{"n_layer": 12, "d_model": 320, "n_head": 10, "n_kv_head": 2, "head_dim": 32, "d_mlp": 832, "vocab_size": 9535, "activation": "swiglu", "norm": "layernorm", "norm_place": "pre", "norm_eps": 1e-06, "positions": "rope", "rope_base": 10000.0, "rope_fraction": 1.0, "qk_norm": false, "attn_scale": 0.177, "bias": "none", "tie_embeddings": false, "parallel_block": false, "init": "normal", "init_std_qkv": 0.0213, "init_std_o": 0.00435, "init_std_up": 0.0213, "init_std_down": 0.00435, "optimizer": "adam_variant", "lr": 0.00105, "beta1": 0.9, "weight_decay": 0.3, "lr_head": 0.00842, "grad_clip": 2.0, "warmup_steps": 337, "schedule": "wsd", "decay_fraction": 0.899, "decay_shape": "linear", "final_lr_fraction": 0.0, "batch_tokens": 131072, "seq_len": 1024, "doc_mask": true, "train_tokens": 853200000, "steps": 6510, "dataset": "wikipedia_en"}
Each number is 128 + 32 x the weight over the matrix's rms, rounded and kept within 0 to 255. Layers, rows and columns count from 0. Numbers have three digits each.

# layer 8 attention output (transposed), 320x320, rms 0.0319, rows 172-191,203-223,235-255,267-287,299-319, columns 0-63
157137139051169152147207117158118117135135136151150132147141064136103107142128119146135174148121153126120091105150107151124123143103107096147108102113151098078132135131106086127172133106098137
116103128086215100129138161175048109151176144125144114100126098126131140153134175167168138119134134107117105131085120143154192148094115123162133138165126138118131188186135157073066138130116172
076147141151128126200123102126128124155120145156108121061154166138126156097160117108129066145130130139134103056107143120152072160173105108095143167106091197134101152158148147123120137141112121
106094106092058140088118129089179121098113035154155145139173182157109139115076070110128058123130122150122119093151073097098071116144111139121134168169078089142136117127150142073157167097201143
147114173150204177134088107177134144128102144216156154119055102107177110075163168124120156129143101051161164228132152176105123118110181125114206100119132162115116175117141125147143175147161084
188139119128162116142147097152106140132141092105181122131117126120122130083109175140075151080113077143162136162113110133156083137114119092172133125119163116127142131081137117120179138141133121
097135156114195104112117152179192155112122125146167114092119107106095156100141154143083116126131129143162135126102135088144134142097105079120142113116160123121132162152142114144127175138075149
131127134110190133190196138125098149195150198128184056054138117109122083134093208150170157139158166120095096150126071163130138153176101093152141177147106162092096159094142106193112117181144150
203128118110139155154176157128130120106140143079127147173149083144166128086169166125157192134148080114107102148092158143113191122080142088165133092064142105117142100128114110048162080108098126
137121153125171146135138117157165144074097155121105150152089129129104140115152114147131163117168133134079107201141140126125163151116125147130148104146114181153179122181130149088119138071136095
118108091158179127101096140182116165136185114150101112127129097106147087143168126161147141104118114105131146194094123123144180118093155160109134135153139126168138145181090146101024143063110135
142145113134117143114163105088097097133109143105106172168139141136162124110142157183151134110115098120127095095138079153187115128132120130157118096079140123124119110107137155112186140115129118
122183168136121122020081126116192155139097122105153177167156144098120149142141054075069151118121141077152110226175106100115134159108102168122142129092133108164133132112100114150095142159111115
123138107109126154132183129112086124119114152157165125097128122147147091136142132150109139163168184156092065178125053180110141156196080131162181140154133139114123121157125149131109104159104126
119139118130098111113177117094115106133160116137116147153145175136150092120162098108197109081118144132126130061076165153135177132165134182143098091122132091151144108080118149167132072132115101
173095162134125165162176084146134166061109195163165140091140102120088128110131123103149135108148121143127108116108160135129130122127102093100124165124119161068149159138106116177176117151139097
108118137133114098177082065135117054165130150134119105155133163113131142115115151107128117124124105092097066089112142127192117114172101121122112140106101203121117153133110130186125151158133100
140158136086149092121198163111112095179153130144118138218176145161127069155128157115166177118154138093090172147136135143130212087106108161135118144078109141137118109114152107092080081143162160
119057109146115090170132170086058118174102139118101101108105115166103145096153173125154146146124112098113110105176132132139129122126130091120067141081168156081140120156158147118119091127098135
179146112132093146106148136114133122142168107140147112212177125119139041123180102123141126105128132118083096210150071139112188095148128225139103123080138088150119036149147138022087075125097145
126124101141126128144148120137152157076102170126119136067113119115128120133139062076148110126118173119093158147113121117124150172173105195135164173177145119131131122166164156096070155152103089
097078115124159135137155129130133104101111180166137153109133116130158118100171130117158109174145149110120157085104163128085147111081099143130099084156096134088151123123117098159164147174126092
115143154115146162059100156176053127132155099123151122115120150102192121157143115151131104146115084139117093205090096086111155138111130141145147119159139107142145151129074149089032134189113159
135117146126152115184109099079114064167103127131105160118129190131121151089116163117161106137066096104110163071114150189148111131093102145089188129125048177121079159106101129156157134166153077
099092132128148159127121133072145121086126072125165159132182188161113140087065089147087099113151139151146137087167084109093077125108133082176169137151092116070107124120181158120180141114166148
107111159135140165104107127155152152121121104166126166094103116128133079120134154119112134136111110119181144222148133150155086164174129102128127112093182119060092138095134076133135179171124110
133120134136168090108081106101079149166142047054172151107124146075124115058137143147119183112096099148185082215132103082120119133103166036203136151158076108070160135123150137150199092143135139
088119189122163131134112159185121137148126079127202099118097085121097116112159140121098140125126120141146073154181139121132163143131159106175119152123137103138153140144182116119112109135117137
109152160134155160122161147153135152167131134117164115107148142131122087138130123083131132140151161142133119187105101181112168144154114147095159158136129125129133137109110104142091142166171160
152114127130125126178144122127087115150117133132151117148117138121123111105147159122148124134131141140120105090114167136116133127113108119134127139146129121105146127147108113088104112120129116
091081211139159194158121127122192118055103148177132098087082123142165106102095152091128132090116113116084167108180173120145082133147104176122173136129138162119136107150100130110111196147147137
113089096102146148103070119151144129132147157140131139118129153070193119099165144141179081106096118135102146113111139103107122151064145137095206122187162174139146135202066168147082159110169122
154131101122125071133137113130106085142104195138084086134083122125126142147102151170108099171119116146131168071147127137175070130155072168118119151109172138089075117163148112113151140110088147
091116151077168169117109179161135143142139140100072145123167177131128149143130107118078185139134135070164140209137106077125163168100109105174094100131136095102145124151100129152157114172103125
125124143102144152178121096112096103112120143147132145136113150133169121137155090096140131127144153160142111138093112138112147138130104189131171113167090152132120128130119138152122117156136113
076203121159137141078125171099090043153088122115077177168110158178187050110174090135184100102092097073192114186063194140134131152104144135127131119144067129146119134071123081187199066122143110
178127127151122157144161081129143171076126102129203140079116080123126134067146121148177088069151117193132055104115138103117118150157113102090145108182124166115118160135129127114194135111133088
163138191166148117104111116114110070235131117115092161160132114130130109132110135120066170110089097100153142161107130191177133128163143149134124157087075136089108141111107131150100078116162185
099125169062130128161179153013083060155116167122108185154156142163130101147183119150155086156135164105103165135128145181095138160131106192135132096091037133117128113125082144132101113093109141
126129145108125172134112146118126121116056155137141107031132163126133147086136120090141114167138145083149119115132154112089142133127136093156106130129108129086104105153139172121157154134100126
156159123120099081123097121057106129135144084115166121151132132161082099164142089162168156094121140131112073194171086148161142133138129197156096153090078099122157103145114093086067068086100114
146149133147125071113132141157137129176120128153153125123118078130091231129112125133133168149118146094136161082106129135181123113143100099129092133169132138127147133090168148160127166173093188
140134116057117148107195147125117121148105123142168126185124097110172143100151140118151143145096136109163123102151186119138145121118108132157123042097141114109117112104105117144195084159103130
168189151138147089115142160128073110134147118123160131102120111161110177161109156184114165110126130079129160135069154175148184133122146145189144090117095094163132125069167120116136099131171146
129133156123165144155158137144101113175141159149131151116106146184108155130136114148179097127113144128172109078074185088153132122104144056070113120086074182145100174147158116109124100109134140
115098095139063158149118148149142111124151125133161115089192172156090138126132082149137052107163127182093096134087077087114177114122163102135121203113051122091112142162124122103119120129170154
165076147153183163172180131137123106142087127197100120131083106104124128087106135128114093141129105110101141128120180160139117128125159124133179135164136140147117156131102140146152122119128116
166141129122128192103093111167172148100115110107109187122136109123131145118134120127096106081113095167079134118124130130141085136150162140150173171149179127147138118100081126081122186070111074
065120137113176118103087128169149118140125147201115090100094155133107235137097178134051141176118137120126166097149144098110115156115132099120151121148151169111118185157115117152099155159133169
140123146133211114224166120163108105169121183123136102096107083096138096091061186177163124137142124125096116109131156121163149121142168110173164126139144156117100159081160110167126087139185133
166143116084110174131149181103163146072097089092093169149164123103156118095155137063126195128140071093103156174146159138079132126119149158166104094093121068153127074140099082063145106070069090
167136119109129110131135098127181172106109069146115169162111120104095064095155072121084209096148106126103160187153139125126134157150134150151110097111089119189164097139110131060141125086076116
143140123168143103095126157173136150154168124092128154175169104141131088153145147175113136130119098125114118177107120119111187133086117162126100114147147139166096138112098126160079102141149127
191099097110077180158169132073149112107055105102099151221150101134107093102158106186146134107120113136114132115127100135127133091136095129149094097088112114140145091137074115081202116109053111
142119159164102099040096105140168112090106162112131151147144144098129128145119102121105090140168117137156133152162072108109137166122104161087122144156103158116107140143138147136102174156097106
142148155156091104147177153102082125118119137130167106110114067164139154113114182176151141118126130147114093128146118089110166110104151096174143117163135110124083100129148124102127072139092139
118117155151091104094141119108147121130163150150180193117172169105086108142158080062187114127181154142109111125111096207139168130169106178120116141093094126155126150109141126088110115159087124
175090197120178138118146167131181121079103153169095127086125089118105174109119180108131107127135128114140144101112176137129127104155115075166142105094116192092110185113131128154161116109136106
160094124155095130172166048161144066125118150115087111186093143153097163140123120173135086125096105188129078102121174112172158109103070091092111166147136213126115185130089156153149090155141089
145109152094101089081158205136093119118177131133162101168159115115147117147127126115193087131150093082113146172112127113137180099093112096133081145124129127104131084098182089109101129162095182
132098106128145090191167158103086095180124135095145101179093123137139162136125156147133146144078100100132116176102105150122113094114159045140143160135133111103115175136165166111128107138121149
180159124121118118151167102137168189116134133107147094217173121127090079116159124105157154123143076075100143180135108114102189107091133175147104134080171083153087062146130151062096109103050144
124134114082103120214157115106148123096112225099125149154112129101150125136079082085124089180137138116089160083113152107149126164157092195116157166156089084101156095117182109118150177162073096
115094061114138141151124054149141082133141215135147119194203104114142053138152107143131134190090163120098121119113112093129133084090054191155137113167091129091171092120110110117119128125120132
105142137110138097113082190168064082122167097119064114127132163132134163158125155175145129118130076148107106152145111124126093116162124089129099112091150159128117174146144104048143141148105142
109133165091159157141107142149099102162151122141209136132161137096175099101126135116073123192113127154135141150146091180114117141110055191099156151104086083100085114138078093115083156159106132
091085152151130148102084140099142116099135096139166130155164138141158133080090127121070117124157158123133092120160080160113157133148116126172170116164104134149080053138141119072074135155155195
119121140144113107110099167112094110145123089146162120057124096150171080142164131137102146132165123153200102178136108155148150169210088099120121152018165084089063118058191105105115130121132052
116127109162158105155138132102122150162159088133192078079145140083100169121109119144072176093083140148135178149186151076098142128164137084168107184152140125086126127118158171156147105155154137
071111172132136116099119207119183096109074152118160101177112093137096076148132107103106094170150128139186110144119116137143214186151096164168169157143097115133135119130145098163118120149117156
130129109111177148143115137104129128172164109104176119095137167130114123106108163133102115120175144128115130142158102158146112117150128110127144116127112136135130163141162115165098131098225160
150140126113131090156149148139129101169135163123157109113163149113088133113131149090125148157138154143161096091112139144114144106142120108147133149118080116092157117124122121094097132155114085
066097144136154165175174098126103072094105170137147066104120125106115115071073169106140071083118132162047146112156097153102089142079074145141175172145074188097131103099144167124132145168119118
104083129109148180173113156143186124203202140173150139152118152128129130099164150135148106121119115136126180071139144161114053136122140110110125202169182160121071097163075123079115140105140163
143108140131147106099141116154137099149137181178185166085111144106157119121139128115101125138141144120146147125103090107169082100162088146135129141130162140073042155139146144083151135137110150
124093161087117164111142103121160091141087108126114135143145167101123143152117124132125132174152133077142165141155116061109155170102074175135114110102133116132111115130173126138165158185123113
133101097075140172194107138111130121071096131131136154087114127118198161131135110085083120123156134164123109126101065148125103137134099199120140092159115135123123109143167104150129146149122116
123167078148043151081158127139181106021115166115063105180076103128168067132127049136181116025114165090159112184133186103157140147144175122117093119116152087194145144114184160144178082116091115
155149127121163161130153107106106131132107168136178186115163106147117121100137096190167146111113052147091112156114125109160167128154100157096118070152085186083148157164095097153201090109071091
117122152099128120107103183097114123129153095152146173086133097129144125082175087087117187124162139089159129150064105135103040114180144124144140096109074168099129087098139140129117102088106155
155174207084160087124157170056162131148145153163165184186183141082109113190120126144116136111169132171078137102084168139153139151156102114191132089061109136118122149099134157104120122137136089
117075130135098131062046128147127140155108133100134092070122106104138124069114088091152154130129139143172114142146130109126140123157092100155148158136178146147066145116138159149139134171076113
131122083162143120151149096137120136143145129143107083131177125119094144147141154142120139115146134137153061174139111107156164132142155110102108067108129109078146116114104059095083123150077106
097135115117137134106141114179176159077084172093099125060105099095129123154130087098141088122147204135108086166110101147138135183173080179159170181210162153126146156151155174142051198195107111
135117114081187169160206094116154132071086200171142147074155078099107138084131145118207126154125157113150117038106188158074104154085113099120114083129111156065140164166116067146185180140096089
080145142070211145090090178197070103136156121126110175120160156103176102162113130151151117122110118157106103195090088133096179172091131145138160104186106142117144184190074135133022174145115132
096104168137125129167106083066168055164112123159079164123132214153127117100159107091174068111087105114142128073106189160136107134144118173109172141124033191118091138120130133163140140142183095
091087130105096168090128149077179140072095025148132157131167225129110154096057058120073060131131138137136149078172092107065063140121118091152155161156081071076125141153140161114215164107191124
119129185119144193064119143172161159127100112202126158089118079149167091098127145114088171154106074106164153233148134148124055160112136126111145107056176122084123164110144078137125212178151106
159126092105168068091084111135083137169165035056174164139113154110106086040138130178068210089101060148191116255103101069111129103069160034232125167208094095107176107111135136150211082120105119
124084177128190070149096152190123186148123078123236080085084079122060168088150103129099159122143125107162091177173132097133159117114140059185106150135143091155178143112216123134135128146058122
096135160135160184133205160131136136172130187116174106084195129140140051153101166113171139133143166159088126187096066198092134167174084119114154206159124146108118183096099108186081135172184153
198128137134117135182160107117138120117128125113143148160129094153139105072156161130171148120127115126104096112086168146108166122107142129154147104117118143121154080143123122075146092108128152
094109224110165231139137130164197129031074154181076122131083077137158099147095154120125145079135085105080160141182182119156117169142126183094194119092156171112150127183109115116089216103179104
104090073129204145105058130176173126099170164165080146111093197097178095085183120125218076110095129142121128133085154091088144150028135170101237111222123203141167143192075180140054173055159104
143154102105096101108179085126120057125093205138048126193106085121179138139116168189108151153108089161121118078154120162194081147171068150127137081039182105110098080176160086095142111091086173
106157141072160139074080184148158174127118127065088126157162172153106175132161082110040225157116177062190162245133104084078172157046094151164080139116145075137144112134110139150119081152061134
118122129078142130139141115076104088112156161150146162119126154136174067133149101122153139128164188203144056182085061175086117152167081198154177142174083183150105130117104145174097111147150115
082190114120147140087126181069059027181123135111064161176130179171199034120184131124190120124072114085163139142056206159137165158149149157141131125166061151129118124077108116216187040138178106
189115152144124171166170062121145168056143135146209114019161077084108138064143135114192082053153119184135027094127150109101116121167085068102118136169125145118116163141119081122179149159118085
144148211169128077124110112124080074249153102107125123208148102132160099161088138136047201112109079077136140177127137170224124123196088146141118175058094157104101119090122113157093088169139180
086131186082183106164192152005068060135128187112077158157189144167138088166165139131176106199146150080101156118140140179109175144106107224105130090112033178086126141152118178093084084081121119
109090130144135153179117160063108124115064166191114109013101192148112159098142136112207086169136127047118109046160156102115120115098139074120097119138138188076106127203151180124155196111127135
141174146100069109099101168066124106160162044099175132226126134153121019165178096181143156078122130120096091254182034189141160090169139231210095141039070070134152046107138107067099045106144146
# layer 8 attention value, 64x320, rms 0.0331, rows 44-63, columns 0-63
137144120111175149127117072121132143200183082124151144129140091138119159100176132153131153070097088082133038111153142154164034151174092107160182139106145124131109145125112095123134143132096112
102163173080130108151113140084061117148114122170162128073118117119121183149049087100149120125068138102078161140159114111154168118148099126164157126115173115153154153161141165102165157087120092
065180196096073112111119119138146156147153159183101188129095173194101160172143066080057102101157118123228128114092154123090075123122042157144081102107084140149138137146070100159115137207093160
105123194145078152090126150104167139137153056123172099170170121150143145109118089088096149170171121136156096112079085158118045190162152130103125118141069091141155080102062130118149154128189189
184053120109165151099117097150159134100095111131225157066100100076148172097128093123134073141132127146164145127129077167072120131120131164125158094124180177111081183099137071111114094073131165
134165115099118155120119158115165100124086092142128132110109170136111175144109105162116131134124194153120196159100129086085108118147077088164129183191113166089171078163100143068099152081168111
144201148140184063109127137091164126143121124130144107125137160136091117141163108128092080149134111208144106175091082097096172101148083151155179146100122163122143071141171093076144157060094130
169072195103168067130174169081153107165155105129183118103201160133111101148097170149143107109149092125110086134165089119110116127099184132130154150114104127116118166135135116135134080109128133
157144121143127165175163131158121125130119116123107147153090136116105123096161113116138161090080133123075090158092142182145166110078104090185179135089098146169110153092101188140139137146113050
098138164123124113159124119143158139079081157074127166187070108072110117071155113148138175108143118082118111137124045136103174133166082101182133091169125127143142141147049147142153121092135086
038160177093143168074124153159071127167091191187143189121060122131200136143174108143173144106098088104115152133134216198126138044118150174160170108155198178208144131169043134118101120139112080
109129054105087150102139116139102102118160175124096176166093164099154117104154116193074161081136118144071141120145107105153154117080093131172097084138175117129141155116134144226130126156093085
143122176075158137095170150139183165109061115108129097159141128139096155147165146145151096127135124111138135122050143100065173096120129146106179120068132102117169124105136116083101170161127115
169148183099103112090141118121127146138112107156148108127086122089126140139103147157119139119159130131180073111119118128095097099112150138129143123086127123102172122175097161122140108108117107
140061137126117148110202103100130126077177133168131110101122118149116154174096100111189162125135088075156143059116170114127143101200137139140147140105128075149163083161095166154139100140147120
166139145160150153128158068079131174094128150085132152158069111159073064111129131118140139125136117157108158115135146141156193146113071138099144119097097145169110103194124118137138101142122097
121087155086123061107126086147163078166108145171136135188109170108090108163147094134152188206169082088154133089119098098157120155124090123107123172107174234082148174129166144148132134090093183
147078093090185115121152135187115128223119111142112153181148142097108110154109158041126164180191081107097166120100154126121168164103066081090097114141160142112127176141144156075051143188128137
105101102139155132186058170099114091159146097131178070128126097120126158085133145076076113097152132146150104117141133099156106072145111121130137105110149122144124133144066128143149110193107122
151138070161018229079154132120167105164100100141050160178166169128148071086167075138105082131161157146113188216169130117104162107143110179100022143106157131134157010141128124080088132108115151
# layer 8 MLP gate, 832x320, rms 0.0399, rows 0-29, columns 0-63
139078089056150117097189128121134108146154110092144095122130104087154152119104104169126145160081203113210105143179069194175146121132074102138158119148105112110167088108147126087108137144106124
120132142087081157124166156100105078142089144104141123134147153120178117132106143130101100094154116180114106072175159143148075100080123096102105134107119131121175159130100105167090140122091114
095079118098119128111142115081145095157165159192105128111160186098119106123161158161162149166141157135066100133093127101121154105100130074140128150119136179127117146121120130140088144119120152
049102077099147121111094103128143114130066191142128097084148167080143131199108169138144125132121092134196120157148112115166124122116116146152115114191194107149150167167154124154135124166112107
121153135137107103147111122107137089145125124144124120179156088158098145117121143127124160097140116142107180090140227069147150121096145158118101119096157125136172109149149056153153144091153133
180117139085171101143161103121111104096146098111142159139093143156116128177121083111106141121102105154128146136103137115124159072123098152078175120111089168125197133108103111176112093093140132
104129171085154075119135121172138142176129143137130102096105120107151122149123131176091124184092148118132128141113124132106154153101084120125119066121151086105122129150143124151153136174104124
087143113130140098185165176077103124123075152127110095088136198151169109124141125107148073123183155116126121049165104079175127077153168070093160148178140128141137129125200078122139145160180108
120110154090136102132084089199173137054086191116140107128159141087157148134123155091103107182162183146152126138148148132139087153075102164117120116126119072116092098120131127188135135098131136
139106116132109084160143147161107159121145138126131142133142078109102145152138109144096134109138156131152117149144129106174136113151117138145110106089161079119153157126182105110112089148104158
159106125094164128137078156168135135183119167151178168168109119165112107134164113071142113079197115117144077116172104098101141143091138170081112158123129045123154096182077071193109170158130140
137157142075143176127105092100096159102110118155080134059108148121151059177097140113114052105186111115099089097149104144156091125090156132136132082135135121117147173178186087081104114114133199
106138128055124129087144103117095072111118110178147159157125117093118124110148168082177175225117104134125119163132148151089068140099122135150177119159120170169122205160091134134089134149166137
158084105177119110153132153111128133075150125135088087112225184148164137131144083061155105158106210112142083101120113104076114139115146124175109126066142118077121147150132129144159159106121031
157121151085150101083203070087071086119097086180125115152126161181143142146091056163100079118186107131120116105110105103102096156142117099063122146178115150126097069140096066160089104168124081
154125138144149186162086125108104171158145146121122147190150147078172126122131192136124062206050087126117206117146159117083116074061115117132151146111126135121105146097032071113098050172157117
193160090118184144124109101100120155118136181142160115144115157076100110098186180115091161101147123138139112138079186087122119116162120108124131155135129144149123119128123166094161140111147080
146115161185172072124033121105089074066162056108157199127118153115204194124173104081115061104109190129118091117136120192122088109090123099122111171156137186112078118122129125086072112108141127
121193106107144178123139108093067103162130173136160130151113105175144132128101136134142174117106119156108110173091103160098139068125112128131067143096157102146139092076106112139136102157159156
137103100144166141101114111090148123162097126076101149162091156132144112103148051109119116119160133128130138132148132142092123172161152103135118148149109131126113118138152137116177127128162149
088138081090099126105134147159091115105121149170106123115112089134159150192101107210150132157079157105172148088126107164161099145052092105125128171134119176086211100116155111167133189132118132
112110130180065150176105130150091127168120107111130104136109132158162066131125099091119062090181089079134128135145132151169115075087163129120120109058135157137114106139082150058141175126148201
144173048118119122083172109139092137141137164121126147096100162140138161082161139138133130139115131113161133111120107181136184120120138131136085124184118163148107109163129172141146058132127113
173147109123116151131202114139134101110156139095163177108143124194183204083077109093097142153153145138171095140117063157080108145105143053136142098085097156119130143095135117117085123117220154
159189122149120104116103128101089104168146087123144142120133108115114109062089156105080128134093098132140137114105131128133112134071187076113038103094079123117139085098180107062147118113116168
139034134096104071157104129103128111134187130197137127145128141127138161144177145127186114053064117115154167090163180155088057089094167064136179157102099174125118067129139100112126111113120126
067138172126164128083045155103126100144102102179123120152088077139075102131181150152113156078111119094122101088141153154134158099141102105077105146111141153133072097073169125210169139055139092
116144143192125142174118089118099135120168090183122092143172136153139126132132099103120096165117174126150109154122150151132102127080134137070152178100103117128106164047186161134082114064131106
168119085125084122127105138179144135121053165145081140119041123018161120112085139176151140060136141131129142152139112143165118162062213081117110177103186112121036115095204081111105133128171134
078051104099072101189180159136121155092121124104137134098132146092171165120137110217118110146120185073139067146182083118148136135130100134093137129155172130063110170098166090109084138157168137
# layer 8 MLP up, 832x320, rms 0.0382, rows 0-29, columns 0-63
132135160077156143144137088098095096085181075157138126087184075095140084120165164121138142091104186181095157086111114117097122077152101104163162167137145134137108190172109128146136105073133125
109128194121079196164180149102137170097127107161115113104190149124147106177106143156115129087179133122164078115158137098135114101129125116118197119063084166098214187088062099141117129155113115
148155101106130126109093130174146088177101102101198170099095147151170167165076052195128087070115157103212155124168097199128099144132073147079112113121169143115140110118137132164165127114156110
120176123092119123132119111139170105137089135097153116102071089146105185124107120101138107145096173075183086095157124132149115180133149124121088111156099122149132097148102125157092129097184168
151101121145173163109181132143133127117113123127144123093044115098125171113110141152103089121111109091171083114136146185150058116151160077087137127151091135114060131082130149125144148153113095
140177106183088177112187104123190141154195051101164131151176068053106135116128087068162200094111103130167119111088042145142157149118116104166123152080128125099107131154188064151157113168102097
119169159104163139134125101110106110143064121130155191180109126119104112125174121094143121149059072160148102164070139127153168139160139093132078104142092151144079093154139116146110126121082137
107163094198082099138103126103165102130065147133080059188112105075131127188114066131154099073151164139080165059117141174150185127189215059147091181094164152167032128160028125144070138075152152
127098092112171101180095147104139140148090158124100161095110154130104081111132148189143124095123128119120164131169190133233092138140129120158091133158146111110082076110111088179176138185097116
133207156117143123083134116160132118150103149107151121153119087143120104122107146113136145127133106133112101163133134138174142107095120096090093115105166089135086122091092108129148150127110109
102108152103166188166157101123107169169159103109113142135145151154149076191094114110133087121127099142112109108124153139141107121163117125139185123147072079118115129115151067123055042136134156
166188137099116177178108123117167087000137120089155145128169118113115165127125148158146137091160083141153078130103144158056129200140058166153161150223076180143186148143120105071152114136128089
143163135167140116169132118126119108149239176149102096140137198123196116191147186171090114118123213162108173169119122126141126132091069135111175130132097113096127084150125166078119134114155172
125132175119123131144111137147117097109098162111095105131144131148127180169139092157151101133153139167068157149185136133104157127105132077173126143159090134127185159134130110100091161135167189
125146145122133107114124118191112123168125136088110127138154099099121096135133108092077105120123154176133096143104180006077089090105100154149148184102079111164134101105144071132214153137088050
116145160126139105180143122170150091115121103133118168099072144060162169088133190155154155118115206122131110148119091128202166163167115101099096095090154117100174124139105128169112179112083138
123112165140170131220211151170109134148142157143164159129090122168191141116137139141182096104098118155071101135139114142139151153107132138109107124131135184133129106098142120125130131128095137
163079124138126108146057131131128070110186153159130113148092102081094103114172123153080087107138122171124082144185175086139126115126207148091129097121120109181087110129108166181152156138153148
084112119133166202121128091100121048122112165155110157146132161121119135119147106135088125160149104121131156139082134112097111104165137146129107178092134154101169032136092161124108124122167159
126118135122142127186133098043102093129096102133115083112143113097149149115065176105148070143136171165115129122087132156143132181160115034112170093117129106146145181185109176130177115131123120
083166183119075094139122088092121180126120082092118154142100117134120105106150093108156144177106097137175099091088112161087138117162124153129130110088150160117169078120166093115129070169152158
098084147163118115146116115045072153150082136191091113115177107117125132135123123182142180132137088119136161085128159158142102065108186142069148114133144123143133159154109134079118140108083145
109141122154130080150069147112082080181164157120148152099152109131114111163110138154117138131109202113135161112103136099116159145148104147099124160084117122162116165064090087140144128081104184
163135070141102157083114069151115155114121091102152156106091116163160165118139070094108058113191175056153167134100134141149142158107160051150129101076122127134103104134130157135105099101148120
099147120143157141123142136109136161112086166099113122148179133131096122122122155094162141133144146154112077162125142087070172165125102166142123119113106134102150179145139135146127160112125144
133090153115095119193193104145112139117140111129121123078085087130095135187128128158128176125145140125157098096171142154099096145105144121163139062157175158111083111142111107082143131126120138
051079136084150121102170172096106098164136146093155097116112093134113134183150169187085122120180108134164131140128106113143119094141141157130118111190085126127184145149114081177145134139115144
120168099099180143131156145111130151127125065153113148121171122147114122158126100112144107096126043157138140115150061124185197104105167112076211085145107105138184129159111150105121108115108139
078133127129133098081152189192158126172099107154112123146098162168130136137078101115185100133146203126180101109173123152083084109142121133108080183116119185080135160107176143138170115177121129
114106153182113118117141156155057154090095165152123149098124111070086113128072157171206138134137096134129123128138106162137127124174172107137081078150150150134156106160135143140187152143104108
# layer 8 MLP down (transposed), 832x320, rms 0.0363, rows 0-29, columns 0-63
181158120069120137059098118079180109142102161119132105118228103101117158121179139133168194108107161080130158100069113103112153092125141149109107147087157164164157162144159140142106187139121143
146144145134128114074126191121133133158103100113169057135097084106158152084131188124152152163073111109124150171190132127063130126111122059132093102165118075145124166085125078150120094099078021
135134133077089093106154083166129143165094144128185168088133137164164144115105143212164118112143134107115106081126133158130107086150079104063107122104131197098138164169140078151100181075125144
084112133139082094126075202064107153166150126154034157073186118124169163161145177154158085136124142137137063169161197136154112159121177139087071154063145089133133140151156148087126139111112119
105100145156139103153134161143129090193108113135162194148110108094070136155109121162122177135106145182118096066128128127090149139108072112094145157129141115143120155129093148076189136198149105
119152072107111147102140166154076164157101143178139148089118091113159154148137094150053109161139157037080157166123156135074144096116055139115138170119135137130123142069105142136150134172096102
172127069161118160133132181091121125090142087149113117125134107128049149131142111110177159090108157119126137082126142116153126128165116100172094172099093133122142119144166145127097134104144152
035123094067181097141155105130113070148132090116112040122180095080081126114094127149195088102087128148156129065089121170109138088216178136165167161144096117201089125132178140083077094098123131
118126102187130023131154170168105093127177164147135106144175089095139076093120129132145142115032101112064106132138117155114127143152136138109139148108149124139137178162128097069153126075169088
122157100143128124168120151106160115178082112137106157151082200141132157091114138132117150122118129135089154101096164152139119105097173126184122146124131171115105146112125152145162149121147100
130130115102132255117081112071123090168143157134129099129109145122097124122161076161092080186142133149152139124183133173204112114147099143137219130011122156116060106057146151075104143081148129
147074143034160109102118168134110116130170161165103216049095106125069077176086120201140205133155112119146146122150172091130099108160154156111115091155157131131113129120102116111103095165103136
149143124093198103112155111129170133133169121054112159130113127109165074151112149112108102087149126121155114074146164087087145112133107160075102129119138140074146130151113106148102135117123119
106086145232136138126154159116137106127111129154073184122118117166159086083111140135091116147100200099073063127106141092147060124099186226112100096150107117143180171123139101122219135123130147
110077126184078160169124071154114111134141132093150109134180050110087153135204140088156173153164115099087128107171187056148154088160153147152099155132114138154132143151102157151087072155148147
167205112103066210114161079148145145172210105150146123175100127109147223137097192163127100140164145107117167091100076133103073118104120185116100168083114150109073113184159079065164065125160125
146115100125114159139085086135153118149125109110110178167123214117123139083114137109074132122109135152115098103155153074153111087141109142146155172152125124154128117156076120158115126123161108
120114139109172161126165131100146154118128088082162067130172136162161178169110132112124161203137077130171140123169145089124143113129092070139153175116131095150099149133122120075052140085115051
073136112091137115120146089085101125147168150128123127108078112118102138145072171133112131097092107148156081132131084178134133155157104104125182198127143118071149121108132109102106138141156120
146139110135128152133154100164108091162100135123110104148062085170105169142056084152182080074118112185157124165056140124202129098141078126120131075107113122161141090059135074184149080122126023
080138132095144132183134112136134142131162171141169124127109120180195155111086162157147093122087165082108117110107161080131083117111103165080160102150141109115131116077143114118160183157048080
128157134176117100072107131102155174147164135131102112120146102118148148119134127127156172163071179184130127130179087151098108171162128156114164098130130127134084126087103120137128108117182119
135139148129125109114136084177167119096101145117154143162136189121127119117146148132147122094123142133120107078149131114133138177112082181167150143155116122102167149162136105097126114136161125
180174098150193170124123099111141090147143163122155137090115155129144147153135130110068121093046132190118206134105078167169183110125117126118167096130152172119107142141179151116134101135183146
140153118148116103140092136134095098131137100177155106101096116156108180116152108161122152149090094092134119131128155152172131111111132079125099126132113109128136114105126157094118155127108102
175156083093128133155145106135154092101112124154148145104139143110153172086135147126029099181122135121107103137144102117096111126074093206130170115135134120085139102146137125163094103127094144
140148083136130134109103135138095091156128125133174097085146113151105112185123099143086071207175165138095129162196183152111140124160084159124188098160126120097121108104148128180115146137149126
177044137128091137175077160104183098143129129139149128114076212129065167197121108123074136126125112100167095134117078112121134044111131148043037101132125155163188088172195161134102106093145136
166137103076091128156087130131145106107099158129098176108136108114107164082085168102120103145061136165052201151155147122151173119093120138151097124179087105195161113122112171135100124157184167
107147116094127074134096028137136086104120117144067155130178159184172149139149126135119087179163126149147093119099126102111099097107108128129153108104136128127103124097154191149115135124137131